From a checkpoint of a small transformer trained on Wikipedia: 2 heads of 128.
Each number is 128 + 32 x the weight over its row's rms, rounded and kept within 0 to 255. Layers, rows and columns count from 0. The size above them is the row's rms in percent of the matrix's.

# layer 5 MLP up, 1024x256, rms 0.0653, rows 326-339, columns 0-255
size [105 104 100  99  97  98 102 101  95 101  89  98 101  92]
[[114 142 115 138  74 139 209 166 181 112  90 158 121 108 104 183  61 150 117 153 116 197 131 108 145  92 131  74 134 163 103  56 140 102 182 112 132 118 143 151 139 142 104 141 110 129 120 145 118 103 140 147 130 142 152 177  87 124 102 145  86  92 135 108 109 147 132 120  60 117 120 171 138 158 145 128 169 132 165 118  61 159  83 109  55 110  96  76 170 128 136 127 210 124 123  59 174 171 119  91  86 103 150 160 132 152  71 130 152  86  96  96 187 180 154 113 132 175  86 147 126 111 163  90 129 133 153 137 118 103 103 111  77 177 136 167 117 149 106 125 134 161 116 102 100  82 134  82 133 137 138 138 200 124 115 151 148 137  78 151 143 128 191 110  71 155 149 140 134 102 159 153 109 123 138 151 146  89 122  79 148 127 108  60 111 146 152 150  84  99 106 146 103 121  84 187 112 121 111  95 104 111 144 106  55 125 107  82 140 116 123  70  86 181  99 182 115  87 145 114 121 208  83 154 113  89 170 191  73  98 171 121 129 115 115  77 140 150 149 138 173  96 129 168 146 129 137  76  76 127  91 153 156 100 102 110]
 [101  68 195  42 113 165 146 151 134 113  75  81 183 128 158 100 171 120 106 139 111 127 154 163 123 177  97 103 128 101  87 175 119 172 125 146 126  84 103 141 126 157 105  51 130 110 146 159 131 194 147 167 129 133 160  93 154 137 104 117 128 139  88 112 112 117  54  95 180 156 143 135 206  76  76  99 194 118 152 153 158 153 112 175  80 150 182 153 105 107 123 113 100 116 169 109 140 139 144 113 151 145 110 106 106 107  97  87 134 109 124 113 127 131 119 115 141 108 176 184 136 107  63  97  95 166 125 132 190 109  79 154 116 145 146 171 123 123 105 125 133 144 152 121 163 171 150 161 147 133 126 136 103 155 162 159 136 111 141  61 124 209 121 131 145 114 123 146 127  75 146 123  86  49 148 196 166 172 112  85 102 171 179 173 114 118 122  61 177 108 113 176 138 134 146 102  30  83 166  86 147 134 129 169 119 144  87 178 155  92 143 163 145 167 176 126 129 161 105 107 104 114 132 161 119  88 106 122 130  79 126 106 156  98 141 130 123 105 142  91 144 142 132 107 162 166 113 128 113 105 151 149 178 166  50 131]
 [ 96 131 169  33  86 126 109 173 207  81 111  91 182  85 162 121 134 116 179 214 174 163  94 153  74 136 142 115  89 121  68 150 156 160 125 174 115 165  96  84 140 105 133  93 148 142 131 120 121  80 110 126  97 151 121 102 122 112  81 160  89  53  98 172 132  79 109 120 111 134 160 149 103 171  87 222 169 162 137 134 115 131  96  95 167 145 144  99 187  97  89 182 163  73 137 119 155  70 188 151  84 159 153  76 136 155 159 149  78 167  74 139 123 132 119 150 174  95 105 158 123 132 153 178 123  72 128 147 126 123 233 137 138 160 146 123  82 158  89 128 125 113 136 120 126 144  83 151 130 146 122 133 135 156 186 159 111 134 104  89 152 178 208 119 148  85 188 120 130 141 151 169 124 136 102  70 173 156 157 185 103 135 131 156 118 125 126  98 135 144 106 138 129 112 113  69 162 146 149 124 161 141 153  89 165 135 144 116 157 125 119 124 101 123 114 132 109 132 119 154 133 129 111 156  95 124 162 140 142 148 133 159 129 142 158 131  91 170 144 166 152 145 129 144  81 171 182 104 115 134 101 130 145 194 112 159]
 [136 154 145 186 136 156 151 165 140 190 175  96 118 134 241 162 140 151 128 113 108 106 150 197  56 165 131 156 166 113 138 111 215 166 128 190  91 131 177 154 139 122 121 176  95 137 124 183  94 156 118 160 157  72  85  94 133 181 158 171 119 148 121 147 164 109 163 160 162 141  86 159  76 107  78 158 130 165  99 137 138  93 153 107  48 133 128 148  82  66 164 111 161 151 118  87 124 146 154 129 123 142 101 149 136 123 106  73 133 170 173 119 157 126 152 162  96 106 108 126 144 159 105  85 125 101 131 137 102 150  71 101 104 107 160 118 143 139 120 127 157 139  60 162 124  82  97 132 197  74 150 184 211 103 138 110 137 157  97  98 133 134 141  91 190  87 103 100 147  70 136 136 171 136 120  71 138 143 110 133 151  71 139 158 107 135 132 185 136 174 169 118  86 147 127 167 145 100  92 100 147  63 121 127  97 127 172 122  63 159  71 111 165 119 135 131 112 100 148 112 133 146 127 127 101 165 175 128  90 157 126 123 110 154 138 144  88 154  75 119 120  98 138 139 127 170  79 125  80 112 130  95 157 144 141 114]
 [131 136 197 182 106  88 176 111 104 110 112 124 113 143  92 105 152 160  94 101 159 150 123 116  90 187 151  76 106 153 119 165  84 182 158 137 142 111  91 107 157 148 148 152 127 141 151 138 138 122 176 133 164 148 143 119 176  89 149  96 125  85 165 159 116  78 141 118 139  94 116 102 105 125 133  69 160 115 172 150  83 142 123 156 134  83  85  92 153 149 100 101 178  94 162 140 103 163 130 156 169 154  97 143 150  87 122  80 163  73 136 224  86 179  84  90 120 136 170 100 159 151 119 172 129 185 173  87 160 114  91 149  99 153 102 243 148 158 153 189  98 119 162 136 123 100 149 152 131 161  90 100 146  66 120 112 160 122 113 168 178 155 155 154 133 168 177 155 102 110  83 170  71 136  41 119 152  86  99 122 141 140 145 177 171 156 147 154 119 126 142 143 156 188 165 129 116 113 135 152 185  76 111 114 121  89 165 148 112 134 108  93 153 130 124 147 101  76 108 103 154 154 147 127 150 124 106 105  83 165 152  57 100 142 171 123 168 136 150  61  93  78 115 144  88 140 150 140 127 136 162  87 132 107 169 126]
 [103 120 119  87 119 102 192 110 125 135 167 106 124 116  97 161 114 101 142 175 138  86 105 151 131 149 146 122 146 125 162 149 159 171 126 137 110  44 217  79  85  93 134 111 158 123 128  99 119  70 134 145 143 142  80 127 133 148 134  93 118 167 147 124  77 166 156 123 166  87 155 165 128 114 119  95 105 150  81  95  79  69 138  45 124 105  76 128 126 108 102  93  73 185  93 109 155 133 162  86 130 140 126 142 128 199 142 173 148 139  92  78  78 147 115  89  96 119 126 151 100 167 125 113 123 151 107 114 119 119 176 134  91 162 119 101 198  69 143  30 138  98 106 123  62 140 105 118 122 100  62 109 172 177 106 162 166 109  82 118  94 115 144 145 193 107 161  93 145 175  77 109 114 122 106  85 126 132 134 137  88  80 128  62 181 104 127 126 116 131 107 142 129 186 158 182 153 131 124 130 141 119 148  78 122 120 119 116 149  92  64 150 158 140 162 169 149 125  78 116 116  80 134 150 166 152 203 154 156  95 127 159 128  96 152 147 100 153 169 149 109 108 128 186 172  89 170  98 154 128 111  91 100 107  95 182]
 [137 193 152 171 122 154 160 103  68 170 156 128 111  76 153  73 126 153 120 108  88 166 129 109 163 131 185 142 150 140  87 137  99 145 131 127  89  95 110 109  97 184 180 139 168 156  79 181 143 117 174 114 108  73 144 129  99 111 180 206 115 191 138 169 115 142 121  89 120 121 106 106  65 148 148 104 148 173 176 129 166  96 143 117 177 147 124 160 117 147 128 180 215 142 181 170 120 116 153 169  94 190 128 106 151 129 184 138  91  55 142 132 103  84  74 137  75 141 100  96 163 110 166 138 195 141 143 120  97 126 153 102  84  95 140 137 169 152 103 151 134 151 153 119  86 145 150 147 130 106 112 112 127 131 119 141 135  85  93 138 160 127  74 135 157  68 175 163 131 146 172 146 102 133 144 133 106 133 201 144 102  62 154  82  96 184 148 151  87  98 130 130 121 111 183 145  90 148 120  27 189  75 126 144 151 127 130 123  76  78 119 127 107 105 159 100  88 149 156 131 180  80 113 114 102  93 112 171 160 142  83 164 127 140 155 128  91 119 117  85 108 107 144 151 106 150 106 150 140 187 141 121  97 139 117 128]
 [ 99 144 124  72 204  90 162  95  92 170 145 178 130  78 112  82 163 114 156 112 120  55 148 114 108 158 114 198 153  96 184 150 210 124  95 132  92 130  97 125 152 161 118  97 141 111 133 138 101 126 108 117 113 183  98 189 152 124 104 108 124 165 111 202  98 152 150 131 123 145 135 151 126  91 132  79  61 139 126 176 119 103 136 129 130  86 112 188  68 162 175  77 138  95 134  79 156 110  66  88 123 147 121 157  87  89 147  77 135 134 114 107  61 124 175 142 114 142 193 103 146 193 131  97 116 123 145 119 118 115 171 170 111 157  97  85 133 130 122 134 111 128 110 147 123 165 118 130  80 111 146 176 219  78  67  44  73 161 110 105 148 173 125 129 158 177 108 134  85 154 108 185 137 140 113 148 123 182  73  74 107 183 118 138 120 141 131 138 146 196  96 108 166 124 155  86 130 121 112 138 125 105 130  82 131 123 110 117 168 139 123 126 146 138  71  97 122 129 100 181 117 129 117 123 193 109 141 137 168 110 135 112 109 152 184 135 163 124 143  83 132 135 188 140 121 175 134 125 114 134 166 145  74 137  94 159]
 [139 176 134 114 135 140 102 136 155 131 114 159  91 134  76  84 129  68 172  95 114 149  65 139  98 167  82 153 113  71 145 151 159 116 128  88 146 168 140 138 193 119 126 117 155 141 121 169 102 121  78  97 136 131  98  72  78 199 142 128  86 156 103 131 123 115 171 117 124 113 112 145 142 169 134  93 178  95 136  73  59 157 111 115 116 165 124 162 168 193 117 109  87 160  98 168 123 122  86  91 125 135 160 105 182 162 178 118 120 143 147 153 177 131 172 167 186 114 121  49 123  72 161  96 140 114 104 142  90 117 156 120 140 159 154 112 135 117 159 177 138 168 167  99 113 110 157 178 210 100 145  78 145 180 165  96 135  92 174 114 162 123 169 150  55 173 176 124 117 115 126 173 196 114 102 141 138 171 116 126  80 165 118 124 175 181 152 157  98 116  80 150 106 142 121 108 103 152 109 127 162 164  63  96  87 167  97 140 151 136 153 148  76 182 193 108 151 114  89 130  50 142 113  82 110 128 127 144 143 165 100 111 113 100 118 110 146 148 150  99 166  91 169  88  98 169 105 104 121 165 163 101 105 123 114 120]
 [129  99 132 120 211 125 162 160  90 111 153  85 105 124 168 165 118 192 107 127 116 141  81 135 165 120 142 121 108 102 105  96 125 162 184 163 219 100 130 151 158 149 166 124 101 174  33 112 182 132 101 110 189  76 103 145 157 146 146 177 166 169  95  81 104  95 122 119  69 123 144 117 116 168 125 154  97 120 133  82 100 162 132  54 111  97 169  78 106  83 124 124 133 105 138 127 156  90  85  86  92 186 138 148 181 137 100  72 179 103 123 124 116 115 124 163 111 151 124 108 129 122 113 111 139 103 102  83  82  97  91 141  88 125  96  72 105 110 142 148 172  98 102 146  73  74 137 122  93  48 111 113 122 107 113 132 125  74 166  87 111 137 120 124 126 180 112 128 151 112 152 156 173 161 197 119 106  96 134 120 117 104 126 134 147 126 158 134 129 153 171 143  72 101 148  88 148 106  61  70 181 101  84 148 113 104 159 120 142 100 160 174 142  89 206  86 163  97 138 129 127 143 139 158  95 127 132 120 183 177  76 130 102 188 135 139 147 103 172 152 156  91 130 162 144 163 116 163 151 135 157 106 120 115 188 104]
 [117 201 163  45 149 148 114 101 109 127 124 152 143 147 101  89 119 110 131  94  83 118 136 108 136 148 150 169 105 127 109 141 123  72 121 107 142 164  83 126 111  96 109  74 130 131 129 151 130 120 142 110 155  87 172 186 141  97  61 115  70 142 138 172 122 110  92 167 163 131 148  90 146  29 158 142 116 186 123 151 109 210 131 173 117 187 131 119 156 147  81 180 116 111 175 119 146 114 116 113 124 104 134 100 150 137 137 136 149 212 107  65 166 116 121  60 144  81 141 122 141 162 135 103 127 116 102 139 125 142 182 103 102  87 108 177 170 191 117  93 119  87 103 168  99 139 148 140 150 147 153  82 148 145 141 141 129 175 161  76 148 172  81 133 124 103 110 130 103 136 107 102 159 136  99 133  69 141  82  67  82  63 164 170 163 124 160 184 133 114 115 141 139 147 111 160 111 130 160 173 135 154 141 197 122 111 167 150 159  80 101 125 139 202 143 177 198  92 127 132 160 136 117 145 177 112 106 148  99 187  95 162 144 144 136 124 123 152 161 151  94 165 194 172 188 163 127 148 126 131 126 121 130  96 102 200]
 [ 87 189 130  76 123 150  99 185 190  82 129 153 129 164 118 143 111 177 140 120 195 105  94 110 142 152 161 119 140 172 129 104 114 141 149 113 141 148 177 106 107  48 153 119 157 145 156 134 190 110 163 110 106 119  75 110  79 104 124 133 142 130  78 127 123 118 144 157 151  86 109  88 125 112 166 163 214 159 122  94 179 149 120 122  91 101 124 198 149 146  65 150 111 123 181  80 143 145 150 136  94 155 160 162  75 186 150 180  87 158 104  94 145 153 126 192 216  98  62 108 170 134 167 151 152 115  71 115 125 142 146 115  92 129  69 137 127 104 130 143 167 166 108 135 126  80 100 181 184 139 192  91 132 184  94 145 116 111  78 164 133 132 121 140 177 132 159 167 122 137 132 133 100 146  87 114 116 112 128 161  71 130  92  89 161 108 129  89 114 110 144 103 166 147 139 126 141 153  72 147 125  83 104  50 164 114  71 124 131  68 151 118 126 101 121 151 166 159  98 144 139 124 115 116 135  83 132 150 152 151 123 138  88 134 104 147  77 159 108 101  94  89 105 116 124  28 115 161 162 138 163 145 117  80 123 138]
 [131 148  67 122  77 119 114 148  77 152 182 132  93 119 159 168  82 109 118 118 175 141 158 139 112 132 161 129  90 158 116 136 180 149 134 136  74  92 168  79 148 127 148 118  97  83 153 147  73 107 188 142 143 133 130 128 170 132 119 122 136  64 138  84 110 112  65 131 179  89  95 156 146 156 112 175 158 129  90 101 172 141 123 124  60 109 150  98 131 128 116  94 141 158 151 199  76 182 175 135 128 131  91  73 133 123  79  63 151  88 191 105 186  96  81 149 129 116 179 124 149 128 171 114 194 224 119 132 110 136 120 119  97 154 106 101 164 172 128  94 130 125 138  95 106 118 138 187 129  88 141  83 114 156 111 146 148 137 128 117 146 110 155 165 127 109 128 178  93  95 117 143 156 146  97 124 145 146  65  78  68  70 159 153 113 146 114 118 167 117 155 135 200 191  95  87 140  98  94 151 111  47 121 152 122 153 176  58  98 133 138  92 159  64 144 108  83 134 131 120 149 187  73  94 131 132 112 138 153 120 170  97 117 156 154 165 151 178  97 102 157 110  85  96 163 113 131 113 126 180 131 114 145 108 128 116]
 [136 123 163 174 216 140 128 149 145 139 177 200 120 148 139 158 145 116 125 130 114  69 141 119 104 163 105 137 124  94 123 168 147 121 144 137 140 121 159 205 150 132 141 160 179 145 128 146  97 104 125 114 156 149  71 124 125 128 117 188 179 176 129 133 106 159  88 121 136 164  98 147  68 103 180 165  80 138 112 117 156 205  91 172 134 101 115 156 142 167 161  45 130 108 112 159 125 123  99 138 102 136 159 148 148 123 145 100 158  90 148 124 207 148 122 125 153 150 131 108  85  97 175 117  91 136 175 149  87  73 120 126  98 121 126 130 141 128 152 102 137 133  90 156 159 146 171 189  93 134 151  81  96 163 146 163 118 143 124 149 144 143  69  62  90 165 165 157 159  96 153 139 124 121 103 148  48  92 156 135 114 110 194 120 119 134 114 126 115 117 213  54 157  84  70 110  97 117  73  97 162  97 138 183  81 111 141  89 112 166 168 136 125 125 155  69 168  88 175 127 126  77 142 169  95 153 138 119 128 121 144 130 167  73  86 141 201 115  75 106 154 118 122 131  63 178  88 150 175 166 153 129 129 120 105 136]]
# layer 5 MLP down (transposed), 1024x256, rms 0.0395, rows 326-338, columns 0-255
size [103  99 100  98  96 101 112 103  97 102  97 101 100]
[[ 61  98  91  83 178  86 177 135  85  95 139 134 160 148 128 166 138 113 137 200 133 189 131  99 112 139 151 165 122 175 113  70 130 119 159 156 110 105 176 136 169 106 107 152 152 125 136 128 169 164 115 132  69 140 134  95 137  99 160 126 173 105  81 119  68  98 142  87 130 126  61  92 184 150 114 144 161 116   0 155 113 118 112 133 101 100 112 179 145 132 117 127 133 124 129  65 127 137 158 133 189 132  93 185 107 127 139 101 115 116 118 104 162 114 114 146 106 133  73 134 140 145 166 102 160 155 162 152 152 113 141  79  68 111 186 152 114 153 149 133  64 166 146 159 100 112 124 124 132 170 133 121 142 106 131  97 139 114 132 154 112  92 112  68 147 122 134 157 161 126 145  93  81 109 162 114  54 107 173 158 140 202 159 113 116 151 129 142 138  97 186 153  59 140 155 141  88 130 119 131 124  97 108  97 188  86 126 131 136 143 117 121 157 115 107  89 125 131 105  97 105 124 106 107 109  86 121  85 115  66 175 136 163 143  87 184 153 171 149 122  72  89 106  81 222 104 133 106 100  95  71 188 129 110 169 168]
 [136 124  95 163 135 140 185 105 119  90 134 120 155 138 124 120 128  98 105 138 119  96 182 149 104 149 123 162 152 127 122  78 207 157 164 138 105 110 104 152 123 117 193 107  90 138 152  83 167 112 120 108  99 122 106  89 157 174  63  53 101 110  80 135 179 214 128  70 122 130  74 129  74 127 123 151 100 156 126 124 166 152 119 162 140 165 113 158 105 189 142 133 187 104 158  88 109 152 134 133 125 119 178 167  96 138  84 131 133  98 113  99 128  96 123  85 174 185 100 135 136 138 134 138 180 144  46  80 181 155 128 184 132  81  87 147 131 144  81 156 199 120  81 170 203  84 112 182 147 135 149 125 172  80 160 143 120 136  85 131 136 146 154  97 129 105 173 133 140 151 120 117  50  86 148 157  74 124 147 114 115 125 122 140 115 164 132  99 100  92  72 140 171 118  86 137 102 141 116 159 161 153 200 181  99 117  82 104 123  81  88 116 108 134 137 157 146 102  90  89 133 117 110 110  61 155 117  85 119 118 102 153 157 130  83 134 126 144 112 104 107  86 179  59 124 119  98 124 144 198 139 103 163 135 126  73]
 [117 139  99  77  90 188 114 163  97 120 190 144 124 157 151 169 212 123 150  58 153  60 111 125  86 101 150 186 120 131 134 141  92 124 173 166 108  90 140 156 112 131 130 193  93 163  87 121 126  64 124  93 104  93 118 148 145 107 161 121 180  93 134 134 118 134 144  89 124 148 119 159 120 134 124 110 163 132 120 100 104 138 112  93 153 134 160 105 135 122 196 166 164 181 171 169  50 106 153 145 160 138 105  77 139 104 183  98 103 188 189 201 127 210 172 173  93 121 106 156 190 118 126 131 132 121 175 171 146 110 141 183 176 159 128  86 136  76  89 132 117 132 167 120  98 153 109 116  69 113  96 171 159 102 176 120 106 175  87  90  46 141 157 112 152 169 110 125 139 108 137 172 142 112 107 102  83 120  90  76 129 110 157 123 127  86 122 136 113  57 120 148 116 100 163 139  70 127 169 135  78 131 142  98  88 128 148 132  94 157  94 123  78 126 155 177  98 137 134 167  99 130  73  87 142 128 124 128  99 126 152 156 160 115 138 150 169 100 115 113 148  94 146 141 141  76  70 103  93 112 137 157 135 130  79 102]
 [170 153  74 126 129 172 137 119 141 117 174  92  98 117 149 160 173 121 152  86 137 138  80 152 115  98 142 107 118 127 181 133 166 143 126 101 112 127 139  54 156 130 177 113 168 164 112  68 144 196  99  93 172 130 147 150  70 176 140 105 146  99 123 104 124 142 161 132 143  96 145 121  88 159 148  47  99 172 130 138 111 108  82 159 118 154 202 102 115 180 128 121 145 110 128 184 116  80 112 114 104 112 112 146 112 114  95 126 181 122 139 119 155 104 148 117 141 147 142 159 130 164 125  58 156 149 127 124 124 136 142 131 104 109 143 106 154 166  64 113 143 120 140  63  68  73 199 163 150 187 174 163 186  66 117 145 160 132 110 150 157 132  93 121 188 152  91 117 116  91 107  97  95 176 151 106 105 104 148 149 181  65 164 124 128 128 139 160 167 121 153 186 112  92  48  61 123 111  87 166 139 113 122 167 128 121 140 142 122 184  98 141  74  84 135 130  78 111 122 195 151 124 122 158 115 154 129 164 132 138  89 143  72 116  81 104 163 129  74 182 127 127  59  73  69 174 161 100 120  86 169 132 129 135 134  97]
 [143  53 110 119  97 149 164 126  95 122 140 164 113 137 120 134  97 107 152 211  88 147 133 206 157 172  91 151 134 107 136 136 112 121 152 134  99  77 122 128 123  84  54 132 128 166 138  87  90 191 122 122 141 162 153 100  97 139 183 104 156 131 126 161 136 107 132 162 129 142 119 132  90 122 202 156  80 103  78 113 125 171 135 126 114 128 126 156 161 113  83 126 114 143 184 167 156 112 151 128 144 106 191 120  79 122 163 114 164 130 156 146 163 103 149 164 105 152  90 112  38 162 174 152 121 115  77 160 123 151 106 147  75 157 157 109 143 173 155 118 147  85 121 122  65 130 107 133 158 215 152 107 155 187 107 141 163 133  99 164 148 122  93 107 148  59 171 130 182 152 170 188 131 192 100 123 142 117 123 109 166  69 118  76 149  97 122  94 154 112 134  75 134  63  92 159 147 127 173  89 139 128 146  93 155 131 142 155 151 175  75 117 123 155 119 154 109 126 174 152 140  93 133 135  83 154 145  93 171 172 126 122 169 107 129 128 174  93  64  93 167 176 141  61 134  70 124 120 102 156 133  75  78 157 158 142]
 [149  97  80 105 107 146 180 148 111 141 116  89 109 149 131  73 131 135  80 151 157 105 119  93 120 126 179 112  82 124 167 148 171  58 120 191 111 126 143 164  46 155 114 152 183 103 151  84 107 109 135 160 151 156  85  85 165 150 127 133 121 138 126 116  90 134 125  74 124  95 109 131  51 133  69 123  77 145 184 169 136 174 122 120 131 102 119 137 126 106 117  56 165 136 120  96 147  85  66 101 162 130 115 122  78  86 140  99 120 177 109 170 166 145 153  78 110 122  89 127  98 119 142 181 107  84 101  64 141 115  82 153  93 104 149  96 133  94  99 102 187 177 121 131  48 140  87 154 111 140 112 122 159 130 129 162 133 122  88 162 143  61 135 146 150 132 122  96 121 163  78 187  94 143 118 165 167 150 134 145 134  89 156 161  83 176 125 174 154 129 102 186 153 111  52 202 162 149 161 155  99 138 147 106 126 149 131 124 162 127  86 151  94 104  74 102 131 196  92 108 127 105 122 164  67 107 135 128 133 150 116 172 133 164 125  68 137 110 133 136 145 163  95 134  62 182 166 107 123 136 169 151 126 168  79 104]
 [129 152 179 183 111 143 122 138 109 134 243 126  64  74 118 108 105 138 138  77 135 124 119 134 139 161 125 117 143 168 122 144  97 119 106 131 145 126 113 107 101 171 149 117  99 143 137 117 169 143 131 118 122 156 166 158 132  88 191 110 148 234 149 102  54 125 108 126 158 119 128  72 115 171 153 190 158 153 131 182 117 129  52 101 122 152  99  89 151 121 123 153  98 139 123 143  54  97 150 136 137 117  87 154 137 155  87 108 121 181  78  85 115 123 120  87 124 140 100 129 148 123 120 111 118 105 197 121 135  78 143 161  99  86 195 115 154 126 135 151 115 120 167  84 123 244 141  54 118 158 142 122  85 135 105  99 153 131 137 176 120 108 168 135 114 140 114 137  81 128 123  77  95 140 174 169 119 143 126 149 132 164 130 115  45 162 114 126 118 118  86 131 100 121 133  62 106 156 175 147 156 172 142 143 165 139 154  91 169 106 103 195 111 136 135 130 156  58 118  73 135 117 143 160 137 114 184 133 125 109 138 179 145 167 160 161 195 158 108 164  85 120 156 130 155 147  95  83 128 103 184 120 177 113  78 138]
 [ 82 100 144 147 115 106  80  95 136 158 126 133 130 126 122 126 122 125  50  65 143  78 118 143 111  56 150 132 136 119 129 115 152  91 153 105 214 156 110 175 182 136  28 136 131 149 128 156 125 158 168 100 102  85 166 143  98 175 136 119 133 140 152 130 163 162 179 139 134 193 111 143 105 127 129 141 109 155 111 175 140 162 134 136 150 120 101 196 105 155 126 141 142 137 135  94 179 180  36  86 110  87 111 152 126  72  74 141 156 101 138  82 135 104 153  99 103 119 157  72 147 149 175 157 117  89 119  52 150 214  95  80  94  89 136  89 162 113 179 140 143 146 153 147 144 128 106 125  97  82  72 132 154 165 114 167 147 156 109 141 103  93 109  85 120 141  84 121  79 155 129 121 163  92 143 180 151 178 153 118 133 157  93 103 176 147 159  91 126 134 137 168  95 150 147 150 132 129 117 115 113  46 122 156 119 151 172 150 166 162 161 127 122 161 137 143 134 139 111 132 142 142 112  46 166 109 128 108 130 100 130 118 129  87 137 118 142 109 147 184 103 106 128  92 103 226 136 158 124 152 131 158 128  54 121  49]
 [ 89 149 113 108 218 119 142 105 122 142 174 181  97 153 130 161 131 166 105 184 114 159 126 179 113  52 125 146  89 114  84 136 126 160 146  70 143 117 112 149 135 143 120 129  80 139 123 127 140  97 100 131  98 153 115 127 107 150 141 131 140 113  29 154 108 170 217 149 139 187 138 148 136 178 116 133 111 107  85 130  77 151 119 112  60 108 114 105 168 128 141 156 148 119 160 187 124 113 115 126 124 100 175 124 147 149 147  59  94 120 114 144 137 105 136 201 193 153 169 125 132  95 125 160 147 107 153 150 149  77 127 176 111 150 153 128 159  89 140 164 160 119 127 152 116 124 164 135 146 161 139 171 113  86 185 152 130  96  79 172 107 128 157 129  62 132  97 107 146 116  81 164 140 112 113  85 117  98 127 134 149  91 152 148 255  95 107 107 144 115 163 114 158 147 181 158 147 213 135 165 151 127 102  56 111 106 109 131 155 151  88 102 143 130 136  63 119 179 132 190 123  95  97 121 157 145  77 141 115 106 166 157  83 148 122  95 164 128 132 102 200 199 135 101 141 128 187 112 147 136 157 151 129 154 112 164]
 [155 138 119  46 117 159 114 117 156 138 163 134 120  89  88 135 128 191 114  98  97 151 132 139 112 172 133 135 117 184  76 121 139 185 140  84 108 111 157 105  94 134 158 122 112 131 139 121 160 123 135  48 179 123  98 152 158 123 151 108 122  77 151 130 155  95 161 107 145 147 112 255 112 111  94 159 119 119 109  81 120  49 115 107 158  77 132  91 167 168 120 128 158 117 148 150 139 145  48 100  97  74 138 112 121 173 158  87 102 125 142 113  81 137 103 180  90 146  90 102 132  98 135 140 148  94  80 143 137 105 124 121 128 117 123 124 123  95 193 165 112  90 115 177  99 125  89 116 158  99 122 108  83 109 112  90 124 170  37 146 142  88  98 150 149  59 119 118 110  83 114 131 111 128  84 107  98 137 133 157  93 134 155  51 172 124 181 165 137  82 188 147 114 127 133 142 133 155 116 123 123 157 171 133 151 172 168 101 145 115  98 146  99  74  98 117 131  99  90  86 120 171  93 198 145 181 117 115 117  75 113 138 101 111  91 142  99 181 154 156 113 138 170  96 105 155  74 105 187  68 189 134 112 127 155 148]
 [101 125 119 127 156 169 126 129  68 204 108 127  89  86 127 176  77 106  73 103 136 181 104 166 150 151 108 114 175 168 163 136 116 120 112 171  94 130 179  80 117  91 133 155 118  97 144 148 118 176  77 125 188 143 118 143 133 191  99 107 129  77 139 154 102 117 145 140 148 133 162 180 135  82 132  50 135  98 144 134  92  73 100  93 133 149 184 141 111 117 149  88  67 142 153  88  88 178 132 104 118 113 104  96 112 127 167 136 143 112 107 208 140 163 155 127  85 152 134 150 123 152 111 115  86  53 116 128 117 125 113 159 200 176 150 136  74  92 178  84 100 156  58 170  90  75  40 141 134 123 136 120 118 163 116 130  38 105  97 132 157  66 106 109 142 127  78 133 108  85 135 162  70 174  95 157 131  78  94 129 128 130 123 110 159 104  86 128 115 163 148 120 146  90  93 127 107 130 101 126 151  65 178 137 123 180 103 119 134 137 136 166 139 164 124 160  66  61 117  71 126 113 129 147 100 179 152 109  90 167 111 138 107 120 163 100 115 134 167 122 113 148 115 109 133 159 165 128 125 134  84 170  72 144 147 124]
 [133 115 113 104 140 121 192 165 112 158 120 126  99 134 108 128 128 146 140 126  79 155 156 186  78 108 157 107 162 159 107 107 180 146 140 100 128 114 107  94  81 146 135 147 133 157 135 126  77 114  88 129 150 116 109 108  86  93 158 150 163 104 162 154  84 105 164  96  72 153 118 170 132 113  82 142 110 163 122 138 108 173 175 129 211  45 159 129  96 118 147 168 159 162 136 154  98 182 128 126  52 163  95  86  77  95 116 138 113 142 125 139 161 133 133 115  97 105 115  72 157  88 118 133 142  99 132  78 175 145 101 150  88 130 131 193 133  89 164 111 157  71 128 133 100 177 114  79 136 176  69 118 134 136 175 178 100 146 106  76 153  52 177 185 119 117 113 107  84 120 175 115 137 163  75 130 130 119 164 158 118 143 113 114 116 209 131  80 144  56 151 108 158  79 154 132 144 145 120  77 113 135 139  94 116 124 170 119 152 127  75 102 169  87 128  93 146  93 120 102 131  90  87  78  92 112 142 152 109 172  88 150  98 133 160 103 108 194 158 191 144 108 206  81 117 187  77  96 146 133 143 111 139 131 157 180]
 [135  83  96 137 167 161  94 108 174  83  93 101 187  83 119 192 136  74  92 184 142  73 109 147 121 132 114 201 121 190 127  86  61 151 162 155 158 189 166 127 131 132 116 181 169  94 134 107 138 102  79 109 147 116 143 135 117  83 142  97 159 102 130  72 170 116 116 166 149 189 160 146  69 104 116 110 104 179 119 133 108 133 120 117 126  76 185 104 139 113 134 122 144 160 201 123 122 122 139  91  74  79 121 137 150  81  67 145 127  44 151 144 122 122  79 148 138 129  95 183 162  80 126 106 107 110 100 121 105 147  60 126  89  74 170 109 161 148 106  63 130 118 108 187 126  91 129 156  81 124 152 149 100 119  91 138 139 105 145 136 117 109  89 199 142 132  92 102 115  59 152 144 101  55 148 112 163 112 124 135 140 151 175 121 144 128 156 112 153  99 132 137 113 131 160  94 129 132 171 122 173 102 138 162 139 139 152 138  99 132 136  99 191 137 103 148 118 174 150  95 122 140 107 158 136 105 108 148  98 195 125 180  98 146 151  99 161 105 122 129  87  59 184 132 166 151 187  93 110  53 151 139 121 146 162 114]]